From a checkpoint of a small transformer trained on Wikipedia: MLP 256 squared ReLU, 6873 steps.
Each number is 500 + 25 x the weight over the matrix's rms, rounded and kept within 0 to 999. Layers, rows and columns count from 0. Numbers have three digits each.

# layer 3 MLP down, 64x256, rms 0.037, rows 0-63, columns 64-127
467485566462503499486483514478525430507492509475517526490443531500496487487484511506520488534471504504491483515514476468508491489530522509493534511547514466531463550518498463530509507551500496
465468515493524503513486489466478529490482521469474511526486495497535486491517520495535468486472541503494526480459506506499499482521478514523503454515468504501468502502515458513509507547501501
515539525484454497533521531492498505531516503505508539465529494499477532506505511492499474577520515500521506523493536490518504490520506527499550520495508537534491492528499501494512536473495502
490490475502468486516503498472489546508496517530497523485517524498488538520505466505475484493552499493523511511510531527517493502530508498488501493463488485478458558509543568505505487506504520
475496545473454498487499516484481496510497488479465518505545442498522484476521493452463531544538487493545493509472549498484496487494529464488511508504465510498498520516526569520491520510501530
513529550506498504539549527495475477522507480486550510516524484497473523477506476546496502505503485495497465502533543490517523487521454522467495491487497502495469522477465519517507515507496449
497533543533448494506513491505509512538517552527530498530527458507481506515513507512468484494488476498519478508490505491496493504503483505482529523495504474537515534505549550509497506495499502
506501515485517501492531550501524479520529491489504474495486497495518451471518460521524461484512477511500512510517437477484518497486483528530520523470557475464533491517549536487506521449503468
524538483489532495526510489512435500500525486532528520485511498495483504540494526493486525540509478505501466497531495522533507501461461451500532508514531518476512540500487510500493493491500539
516510481532512500498499497560476529515495504498509555499507490495525493554529477474491556492513503510484474522537526476506470490506555548489547484499553541458512497497563499508502515490503492
517490471516520494521534509513519522490486524496455539494498511497510507504480527505516538439517485509505472506511498485557513530490521521478518515512553477531551509551530464541499496550498506
507485502522508501486485536503542551529480469470499497545480463497501536483515493545521504484519481504515533470482508443502472521471477522453486503502505509539481498440468532457507487520499479
503515528526506493489503483481484532504510506519499489532509480504507480529501537514495498447513531494529483531469512517527473464449505529519474513476539494487507537529563526513502533479499480
474494527458516499495526471486491499498540513474565461543509487492514503476480503530540517485514481494530522496468520517512494528471514548536504538504515508512552477497491486519516514565493503
515484498524551503495529475514501505540480516546538533538519533507494514518499563486517497505530532495548515542475474506555528510500520509499481544509453511522507526526487480495494501493500529
482509449472510501450460507521502477505530432467433528484453536490522447514534456519517494503495531502481586512538532466480460519508492573495455509455482499474465523493448514521498523504501483
459474490512506500542533500497529531503466514493487509503473480500548520514494491502502498504509486500490514488503509476535454522495465533517522487478516508519532474478483530524500532483506521
515476532516493495489502478545501540488520538505527492490538486504475527468446483487496458540490552499513479524485527515516506511532464488488512501489494531493497497554494495479505520457506523
507468565487496497506489509472483496463460527524503445475511493510489508505485501525495519501490480491463474441521488485529502513466529533458492513503470462513507487490529513501493466455504490
503466504497494498517517503545491507449520515477507486490508473494543555448442517455499521462494485508477444492527480473470485499554477486482489509503512516536489510510505457509502491514498517
471539474505518508479480499480491522491529461495506509541529538501494494482482517501519520470527513499511482528521500483511506524479512536512503517510521495496481530476507485509500464464493516
489443508515476501507502561494499526515475490524517546433489496501557509489500488450490513483523502493513525525527548500509531499525506499517508500459521552485480495552447494532497457517499520
465483494453511499509473519459542525493514490499514518484479530504483508498519473507511476459502488496543535466499490532487511504489484481481493514538458516463459490521451508495501466515497534
513480500515467500481564519496525508489466494500490515488477435496497439467505508462519477505463552499467507514488442492478461530495498510538546422476507502527493480514470542496495479490505482
530519492495536500505478497508467498505464481495446522493514552495511473504502503467464519503522520499521489537511485529505518504459480491539473523470511513479469421510514480516499487470504481
452530554490515491478482507517534517496474531487493534508515492493473496472512521465483530515482456490485479542462536492490471500499509481542507485491557519510515497514519483496499530527504516
506458483545466492523490454471483476503500482465516541505503473501534510461517511444481524494494475506520470539488471506520512498497522538487509525523502516506490557465502501530506535495500523
509525547477550493491462543484502540546533489527526494485500532509538502517480505508479546487506519510499516503478512509539536503475527527505479483520507465494518499525537507496490516521492534
496454536442517505499445511530530510449486516506533511479483467492545528492460520511560466498517501501500528495549482508513526525541496491537519521531541536455490487501522478519502503490506507
538509523519483506504496529496469517503496533511503466499524522500464490478491484495525477535507519497475471527445489528467506516495523523464435511480491523535458480510512536486500538521500487
451480476478488494480532535499477554492508519504472497470500521507494493532487491459521485475541569499495504458535517552505472542505479516573551514513508496500430468525515514523501490501505491
558490490467485504497491485542479489506531546494481452523527492503518521497512467470514505506519438504507458525494513485487479500546467493487529534464553536549502473492536493532505505502508581
522466507509527491531508556518486465461491569528514468503494468494449524541477522449482493513532497486525481482483506470564496513508506531479486487542516491492482518512549453523500545466502513
504484495511524492513505535514503496492546493483509519458485482506503485493527531512515494494469448494485496521566456495490486467528464451484476486527505412525485496524520505489505516492500512
473513483472488512468472510440476556503467484495496506489469516498489485519495527527551468496491532503495510506443493488454563487499486476504490495506540472469481531555494528495499433471499512
466454502488501499506524505504520508518469457473504508510505507498483514518483501482512489477489464507487501511505434511461517512491508485492484496491489497537463469489460481563504513466504506
493529515515541504493551475571527503521510516563513490521551471493524463550513516508496509511554513499524506523519543493486467529482502505523514505497504517514491526538518509531496530534500493
487511564518505502471482510447491490512534484484483524497504469510522530510528492478510507510483534487498519514484493551500452500453460505508506467509499481472476489543518523480497535454502501
493441476482516505467482481524513499470520500527462476538529446505493457472436490486468500505485496501530464452508545502508520517522461538515551539526510548532438462496472524545513479493504458
472473463506482500496517462521525471536548446476554486481457491500491480490479514485465501505520484493541490500465519487500461481498463477515496515494528484473514543514518500461505509496502511
487510447546516498476523504558483499528495451480494493538495479502457471505546538530523507535482496496529510535477493520502511509478495496497507511519525476453495507565514481467501532479502505
500497479493503505466480483454487484450481489479505473474446478496488510489476469476508523490472524492455492487475500427503501570491435459508512491535483485500471514522518472529494515526496496
491535523497512512496552530495462504488522496472551456531505522504502481466520528512505475469492500503498476509485498533506526485496522520495502463549544484502569511544481470508496476505499509
459511509513471500531499515505516524489460467518490452479486545503494464503518470500521459498442488499460502500468488484492501474448466502528481493471489520482493474501501489439497478504498488
549506530490537494504457521504501517496487498509509466469488486498516466531500512517491522491487539504468481510487515451492509520490536433486504506487495511509479499475479496532495512567497558
501516501474499506439488452483512509490473501505582487510518489505506480494454476497486485441501502502489507506482541501499509499441550484451505521505459477477458511551531522495491501506499508
487514542513529507494520491464476505528539558495496489520497520498497499484530510507510513526492514501510471473511507521504524495511461512506499480501454502491508501505470511555506529502504484
453505519529483492506481482523517487550477455500488466496496489500515461465507475541513479499445496490489524513474503491479441466517523467485517517510509530491501497497505474523498438484496485
540477502509517503522528510474466514505516512530487505489488572505543501489504542520549517527520489501502520471488483473519520550549521520441509519523499508480496480526472525533496481518501490
454529467490490502479495538566529452505445465456453494510520490504451497553557482565497486464464532500493548517459517478466526431506481517504506498489493504501499500537520542495487495458498569
508510510493488496469508487476497504488476490481561512542506509505475492462544493561487515510517497498532471535499491488486523496515501495541487525469520473458495522506526501554507534517506511
541487499480496502474512516485517500486555489523489462534530468504517479479528472512526491531494516499525506495444457478476522523478499466498481546509496480514527501505526490445496482487499481
473506540527491504472482521483476491494531493489529521480523457499480548523512516487458519514506504511522508514543500523495473528469451492507523485500479523519496494466513497474491467485499475
538494500498508491479471490493516496486438474478514513475454471503542549515504514513496451501488472513504547493529525493500499508510537491504513446540501517496492469541479462541497493469501503
482512476495506505487455482531505502532465527491495525485501508503516549536515522526487491470480511497509484506460532499494516501491486480525500535477484507503511517521506484480498531461502536
511531480524470489500455495509495491525497499486498500518460550502469461491505469482519423496477499499521496524501538472484463517441512472521529497524491481502499479506486504477500547502496478
481508522502520496524456512491480472486504501472536530506501517503504452526505519523540467459495525503518500488458503482521539480457510499500474503506492495465542553542476504511489504490506571
502539511482542508474504482509501531485519509512511498518496507498497461522487483513480533478497507506511531537499488511464468549484521461480539490524545509496520497562528462548494499512501535
475473531467479496490530506444471453551537468461488510499490528496495521533545461442504483512524505501456529532537445479487511513505497515505489490518502522455520516516542488443506490507496518
501487463527511508529542482455460505541507490497522546513503431507518548493483546497494515506555511507509546539554516527516461531544502512543534509493475471486487520510518426508496537495504498
471477490515477497463490516527519532474478525460496454479467484494507488509457515468474514501470554506461542487467494488469510464468490514521448457478507470568480490529497503515498451480495482
494512482489469497490491485490457473488496499485507508507550522498502494472467472489483462507495534507528505491485490464437526501516486515508490482547548468509501507529498462458504538531499520
452447499473461500539502467490509485479547491471533503532522496495537517514494485476560525510468494491518527482471532531545527482509483538528479474527510544505498525519507515428502497492504502
495495545525479500510483524483488521483506498501500484519489468497508508521550495479510486549505529499544427526531484475515537480545497486519470514475544499526537457535495521491507533524505464